Each number is 200 + 30 x the weight over its row's rms, rounded and kept within 0 to 999. Layers, rows and columns count from 0. The size before them is the row's rms in percent of the matrix's.

# layer 2 attention key, 320x320, rms 0.0609, rows 162-182, columns 240-319
076,219,239,235,158,241,229,201,242,206,133,223,209,127,182,224,197,218,165,212,209,212,198,197,221,197,153,161,179,220,209,195,256,195,249,143,132,160,235,193,199,147,190,122,235,212,211,222,201,233,153,196,279,167,140,231,157,189,213,227,208,194,192,170,167,213,239,227,178,174,240,198,237,179,168,225,233,189,199,262,193
090,164,231,177,238,222,223,186,185,273,227,223,197,178,171,231,167,201,184,224,242,186,217,203,193,194,210,235,196,220,227,200,227,224,167,235,167,204,280,196,161,178,209,216,210,248,230,204,200,206,193,219,222,189,232,248,222,126,222,177,196,234,248,218,231,190,141,185,221,217,197,205,162,180,257,160,242,221,196,232,179
090,243,198,195,167,176,199,233,220,137,177,222,246,239,162,177,225,178,197,222,237,184,189,249,142,181,185,203,189,163,164,183,192,168,235,226,194,220,171,184,212,233,183,218,138,179,191,214,198,175,255,195,191,193,192,206,185,227,203,220,191,203,189,158,211,191,249,198,237,193,235,194,205,202,162,200,191,216,198,143,192
102,211,189,250,226,219,180,189,191,214,182,175,197,167,148,209,134,181,175,241,234,183,226,212,174,187,205,165,194,206,200,273,224,223,218,156,198,166,217,180,160,194,197,169,211,201,197,188,167,214,143,223,241,147,174,170,163,180,236,201,176,196,185,172,200,188,188,224,189,173,218,187,209,148,203,176,214,164,204,210,158
091,142,169,203,224,201,195,132,205,274,221,236,178,159,188,203,164,236,193,179,192,200,211,167,231,238,215,208,177,258,243,189,205,254,150,196,207,193,222,245,168,224,182,181,248,198,167,206,187,211,185,205,153,186,235,208,193,214,239,146,172,208,185,278,173,207,182,192,178,192,181,185,175,190,236,180,206,181,139,213,183
090,213,160,240,192,194,163,211,196,167,217,177,242,166,181,150,210,174,203,222,245,216,186,220,159,216,212,182,234,166,129,215,221,148,185,210,240,219,142,199,206,262,215,214,161,211,204,189,181,226,187,219,191,199,208,188,203,173,187,190,213,167,145,190,220,214,213,155,195,177,226,180,187,213,193,237,161,167,229,166,171
107,222,214,253,210,192,212,216,223,160,187,134,225,197,185,226,157,188,198,187,201,158,279,268,181,189,150,228,190,202,223,225,178,232,223,199,184,189,232,214,244,211,195,215,154,227,210,169,189,212,153,207,198,154,155,167,186,200,226,189,150,181,163,215,220,182,214,218,246,232,248,166,207,190,190,164,204,264,230,174,185
122,216,188,166,195,168,169,216,210,190,160,147,199,203,207,155,281,192,219,236,219,191,160,201,230,178,229,125,209,180,152,144,198,163,174,196,138,202,157,177,216,214,194,202,227,204,181,192,170,217,202,214,148,245,213,180,222,193,181,182,236,214,186,199,208,169,212,161,156,220,176,193,222,250,170,210,162,169,205,165,202
105,148,195,236,175,170,213,221,214,151,189,239,190,214,218,177,182,219,212,246,178,171,206,264,192,116,141,170,175,203,173,174,190,191,228,235,189,182,173,168,236,207,151,147,184,201,247,185,168,229,197,208,248,210,206,242,168,194,168,212,225,160,188,167,263,175,225,243,206,211,207,190,203,261,147,179,222,154,249,212,183
094,188,217,261,216,199,172,222,180,202,224,199,222,248,181,223,194,211,184,186,180,176,215,186,242,178,191,171,155,246,166,195,243,248,235,206,177,146,202,222,181,166,208,119,188,218,217,230,157,179,111,202,207,155,127,192,181,213,238,171,187,220,183,211,225,226,193,251,184,193,181,185,198,195,248,187,242,219,197,241,180
095,203,127,152,195,216,182,256,247,170,191,183,133,209,182,209,223,142,204,226,168,207,215,210,197,215,200,214,180,131,184,145,175,194,197,208,162,180,155,160,222,202,216,234,133,221,221,199,203,195,162,222,184,150,144,241,129,222,153,237,235,190,181,203,207,158,232,235,230,216,213,222,195,210,172,185,206,185,223,160,174
131,181,198,207,225,218,222,195,170,215,264,279,194,162,173,214,181,167,182,175,231,176,230,277,207,196,174,249,157,201,225,225,233,188,202,195,205,179,266,179,177,170,184,197,144,169,238,201,274,191,206,200,228,186,204,183,196,178,248,183,184,211,180,201,206,249,187,225,234,194,235,229,184,147,266,212,217,168,177,229,218
083,197,167,176,263,180,214,180,235,219,230,185,214,229,205,184,241,112,182,182,214,204,257,215,156,225,258,231,242,213,203,250,177,200,177,207,255,254,255,184,229,174,205,262,239,166,193,188,206,248,204,189,187,233,196,231,152,179,181,215,199,212,202,211,182,260,187,196,237,270,231,191,218,149,241,199,165,253,159,171,228
104,209,248,222,162,195,177,166,186,187,185,200,170,196,252,199,225,235,198,231,194,222,184,199,230,193,166,166,183,110,194,249,178,196,206,221,163,185,248,190,233,191,217,256,193,256,165,196,171,153,238,214,163,194,242,197,178,237,147,210,173,244,168,221,237,219,204,147,180,195,210,185,262,201,183,139,223,176,198,112,190
107,237,136,194,204,179,208,205,216,176,241,154,204,226,190,213,290,165,208,233,205,244,162,220,180,168,262,243,158,215,172,229,197,214,242,221,217,191,254,139,183,225,188,241,178,172,174,245,203,180,212,142,216,129,186,202,197,251,218,200,182,206,210,189,197,227,172,181,219,209,181,169,232,210,212,198,207,148,192,158,233
094,224,219,139,193,206,231,179,196,203,206,221,161,200,210,196,246,223,152,187,215,178,161,206,199,210,280,244,202,188,181,192,192,251,184,164,210,170,254,209,206,197,193,219,214,203,185,258,208,239,250,176,176,160,201,244,226,243,277,181,195,196,213,237,178,231,209,200,205,186,201,230,195,178,221,215,201,213,181,184,177
099,218,174,213,196,217,175,130,168,216,118,169,215,221,221,228,164,258,200,193,180,242,201,255,187,237,243,238,180,196,184,205,218,210,219,163,214,165,247,193,210,203,208,183,209,233,181,237,203,241,208,144,253,208,236,235,190,222,135,227,186,225,196,221,209,216,208,170,230,224,203,193,256,172,173,217,233,205,160,126,214
090,246,194,157,203,217,222,167,209,224,252,259,232,156,208,185,190,144,196,185,231,248,224,197,148,223,217,240,191,222,262,194,189,201,200,232,211,225,242,177,176,161,208,240,189,135,201,157,256,180,219,190,190,251,237,173,203,129,214,169,202,174,210,189,172,238,182,207,237,223,232,248,171,200,222,228,201,228,171,221,215
114,217,188,161,273,209,185,231,206,185,246,200,176,181,146,185,192,237,210,205,195,158,233,188,173,213,245,217,213,197,243,195,161,173,163,198,207,172,195,192,227,187,201,195,191,223,220,219,182,230,172,153,179,267,157,272,204,197,211,182,217,203,189,194,190,207,188,199,147,256,217,204,219,195,213,165,204,222,163,210,181
093,218,195,172,148,168,231,133,251,210,239,162,246,169,161,192,267,175,202,139,222,133,221,254,183,193,178,243,166,235,194,182,241,261,193,216,168,167,213,224,173,181,176,225,212,141,163,200,223,242,230,170,217,207,198,207,211,179,214,202,211,177,216,250,193,219,216,208,201,238,215,220,181,205,240,177,184,233,142,212,174
098,231,186,178,196,196,217,167,247,157,208,215,267,184,205,179,211,247,212,155,145,212,243,256,177,172,154,188,167,213,200,239,227,171,202,194,179,155,250,206,147,187,220,203,181,190,198,203,163,188,152,147,195,162,227,216,146,192,233,196,156,199,210,220,226,183,185,198,230,217,173,180,204,205,248,224,216,203,209,185,191
# layer 2 attention query, 320x320, rms 0.0606, rows 163-182, columns 240-319
076,232,215,200,220,188,161,149,208,209,214,218,183,169,179,223,247,212,218,237,190,225,220,183,229,227,234,192,218,210,223,193,211,170,184,187,188,209,200,203,200,246,201,140,186,177,223,180,149,137,216,231,197,165,198,130,186,164,181,233,249,207,174,182,188,216,216,218,213,203,201,225,176,157,184,220,195,231,197,182,191
084,183,161,218,173,192,188,238,224,226,186,220,165,247,199,159,172,199,191,175,244,218,185,157,221,238,203,187,180,218,206,143,237,197,230,183,229,138,198,235,149,202,134,187,191,178,142,228,162,224,205,228,198,185,235,172,192,294,224,234,212,200,234,165,227,202,190,185,198,228,214,119,173,198,171,174,229,191,190,246,202
102,277,202,204,174,234,237,209,182,220,235,198,261,214,239,225,214,165,189,219,173,179,180,200,172,220,187,237,229,228,216,222,169,159,206,244,205,193,173,194,181,142,245,209,203,191,197,182,249,215,273,193,186,196,179,185,241,198,224,207,191,217,165,185,224,251,187,229,197,182,159,214,140,193,223,262,155,209,204,225,198
097,227,194,219,202,229,203,263,182,213,266,194,210,202,208,198,183,208,211,175,179,156,205,279,135,217,208,228,225,188,210,220,174,229,218,211,219,240,222,176,194,181,221,273,169,233,220,195,248,248,245,161,196,196,249,229,224,160,166,227,169,220,180,217,235,222,161,176,260,164,174,190,193,197,224,214,182,261,161,214,153
107,162,165,218,149,223,202,239,189,194,199,256,214,210,197,185,153,201,225,146,225,239,149,167,146,189,206,213,230,230,215,169,228,217,209,180,176,168,164,196,206,258,178,189,194,225,193,237,201,197,193,212,183,198,267,231,182,243,220,184,227,212,218,187,220,222,288,166,189,197,227,196,191,246,186,155,163,192,204,191,221
114,241,212,228,162,254,248,198,163,226,188,192,230,192,209,200,235,201,212,218,181,235,179,177,202,211,157,190,206,257,244,172,178,174,208,249,246,142,210,216,197,181,199,147,202,187,162,175,186,175,239,187,219,156,135,236,191,271,232,162,179,236,207,193,199,188,221,215,211,160,185,231,179,231,198,215,202,166,199,264,198
111,156,201,168,170,155,195,175,179,187,181,170,139,192,239,191,236,187,213,229,182,208,176,103,258,206,179,173,183,206,196,188,227,206,172,170,197,209,183,146,237,210,193,191,234,165,134,190,162,230,190,225,180,218,215,212,198,239,165,215,187,198,201,205,214,192,224,163,151,236,177,190,217,176,186,194,215,188,198,157,219
108,262,198,186,211,192,251,168,198,184,190,194,266,188,254,156,230,185,248,240,185,201,193,164,184,209,172,187,200,140,171,165,183,157,206,233,179,174,204,186,201,211,242,185,239,177,222,156,158,226,169,190,165,227,128,189,245,182,239,130,240,231,158,161,228,176,210,207,185,183,146,228,212,162,186,194,196,201,279,226,234
110,222,221,231,200,198,261,222,198,184,224,186,218,169,187,197,252,156,174,180,213,245,245,212,185,233,208,209,207,171,186,210,206,242,210,233,237,163,241,109,185,169,221,220,186,232,234,189,167,190,229,180,244,177,195,231,192,165,255,152,233,241,140,203,178,247,164,224,224,153,174,208,207,199,216,196,199,232,256,237,182
098,273,249,207,183,192,198,190,203,217,170,188,251,191,221,188,223,182,173,184,181,181,192,196,160,258,174,184,210,173,210,166,234,182,235,232,170,161,176,215,180,190,250,149,183,202,178,197,158,196,170,185,176,271,174,186,199,255,244,162,229,275,163,154,176,155,200,224,231,179,214,166,231,180,222,239,212,213,214,219,206
099,196,217,243,245,153,225,223,210,228,214,185,208,252,223,154,144,216,246,199,233,190,215,209,204,251,194,180,241,204,179,221,197,174,201,202,193,216,194,240,162,211,251,199,226,194,192,137,208,230,199,195,198,181,190,278,231,198,215,175,210,177,191,220,215,193,256,166,171,141,209,214,200,218,187,169,202,155,191,220,238
088,211,195,160,151,176,207,197,221,224,175,180,181,205,162,196,208,308,213,220,201,177,106,184,185,169,189,200,173,211,203,161,205,157,208,196,191,185,159,228,176,235,158,170,228,202,186,235,212,147,209,190,126,175,216,156,196,258,182,188,167,202,253,201,218,164,235,153,197,187,180,187,166,194,186,220,210,153,121,182,230
105,174,168,210,168,226,250,166,151,246,193,252,212,211,188,222,176,193,208,197,179,185,203,241,176,194,131,254,195,213,218,257,183,199,214,176,187,156,186,266,161,212,225,165,218,164,205,165,163,172,176,209,204,206,203,184,227,192,219,188,253,198,225,228,165,205,200,207,129,239,173,146,272,235,203,168,200,166,191,213,218
112,179,177,176,228,108,270,198,214,185,207,221,177,215,182,190,176,186,186,222,223,188,175,176,189,250,203,205,153,157,211,213,186,158,221,237,171,198,174,220,214,267,216,195,177,164,172,223,218,182,159,230,155,214,197,198,178,214,226,157,158,260,240,191,207,214,183,225,171,223,218,158,203,191,190,157,202,221,181,200,209
095,246,165,225,188,263,164,266,213,187,213,157,219,175,144,230,228,206,197,185,245,227,223,231,186,154,256,193,215,210,212,237,236,197,219,219,201,193,198,215,196,227,163,245,145,177,195,177,249,225,248,169,146,182,219,218,200,205,155,228,178,242,151,193,225,200,192,182,165,234,242,134,225,238,220,163,219,196,187,122,157
097,218,137,214,232,230,197,253,199,230,179,228,143,188,180,170,186,246,240,140,213,215,195,238,207,227,262,193,182,204,197,115,225,180,211,220,208,161,209,251,199,189,116,163,205,161,233,192,197,209,239,177,238,206,181,165,186,208,241,196,207,162,227,215,226,183,249,205,236,172,254,222,166,212,189,196,189,226,177,212,199
093,156,219,160,225,199,180,233,184,192,205,177,208,200,196,196,199,253,216,206,147,125,180,205,196,204,208,172,208,230,162,223,186,164,168,174,221,270,197,236,191,204,152,240,161,225,185,180,236,196,194,225,189,132,176,181,220,235,129,232,127,138,216,213,197,178,210,193,160,182,245,215,197,173,202,241,190,184,184,170,203
115,254,189,179,164,207,180,187,156,171,179,185,239,184,237,189,217,206,197,182,187,196,215,204,167,172,207,193,191,226,205,209,234,237,241,211,159,257,183,121,202,201,221,157,205,150,181,128,185,200,229,149,207,230,228,166,231,204,238,214,169,260,168,189,176,211,183,216,174,163,212,138,192,232,211,160,171,222,150,183,211
094,237,197,227,195,188,174,274,211,210,220,161,178,195,175,158,230,260,205,201,192,196,148,190,158,247,248,184,193,194,159,194,162,204,230,215,191,217,156,148,219,221,202,213,203,216,150,219,271,196,212,222,143,143,210,181,193,233,152,216,164,196,163,234,195,214,199,172,194,176,249,206,207,187,218,228,206,216,194,190,198
102,240,197,211,184,199,231,240,180,215,167,174,275,154,174,200,186,218,219,176,146,198,153,162,140,218,160,151,185,185,181,225,202,170,230,205,244,170,157,184,195,201,220,178,186,196,209,207,212,166,199,230,147,206,207,155,180,207,227,153,192,231,180,222,222,222,249,214,233,152,219,179,252,221,231,203,176,181,243,244,220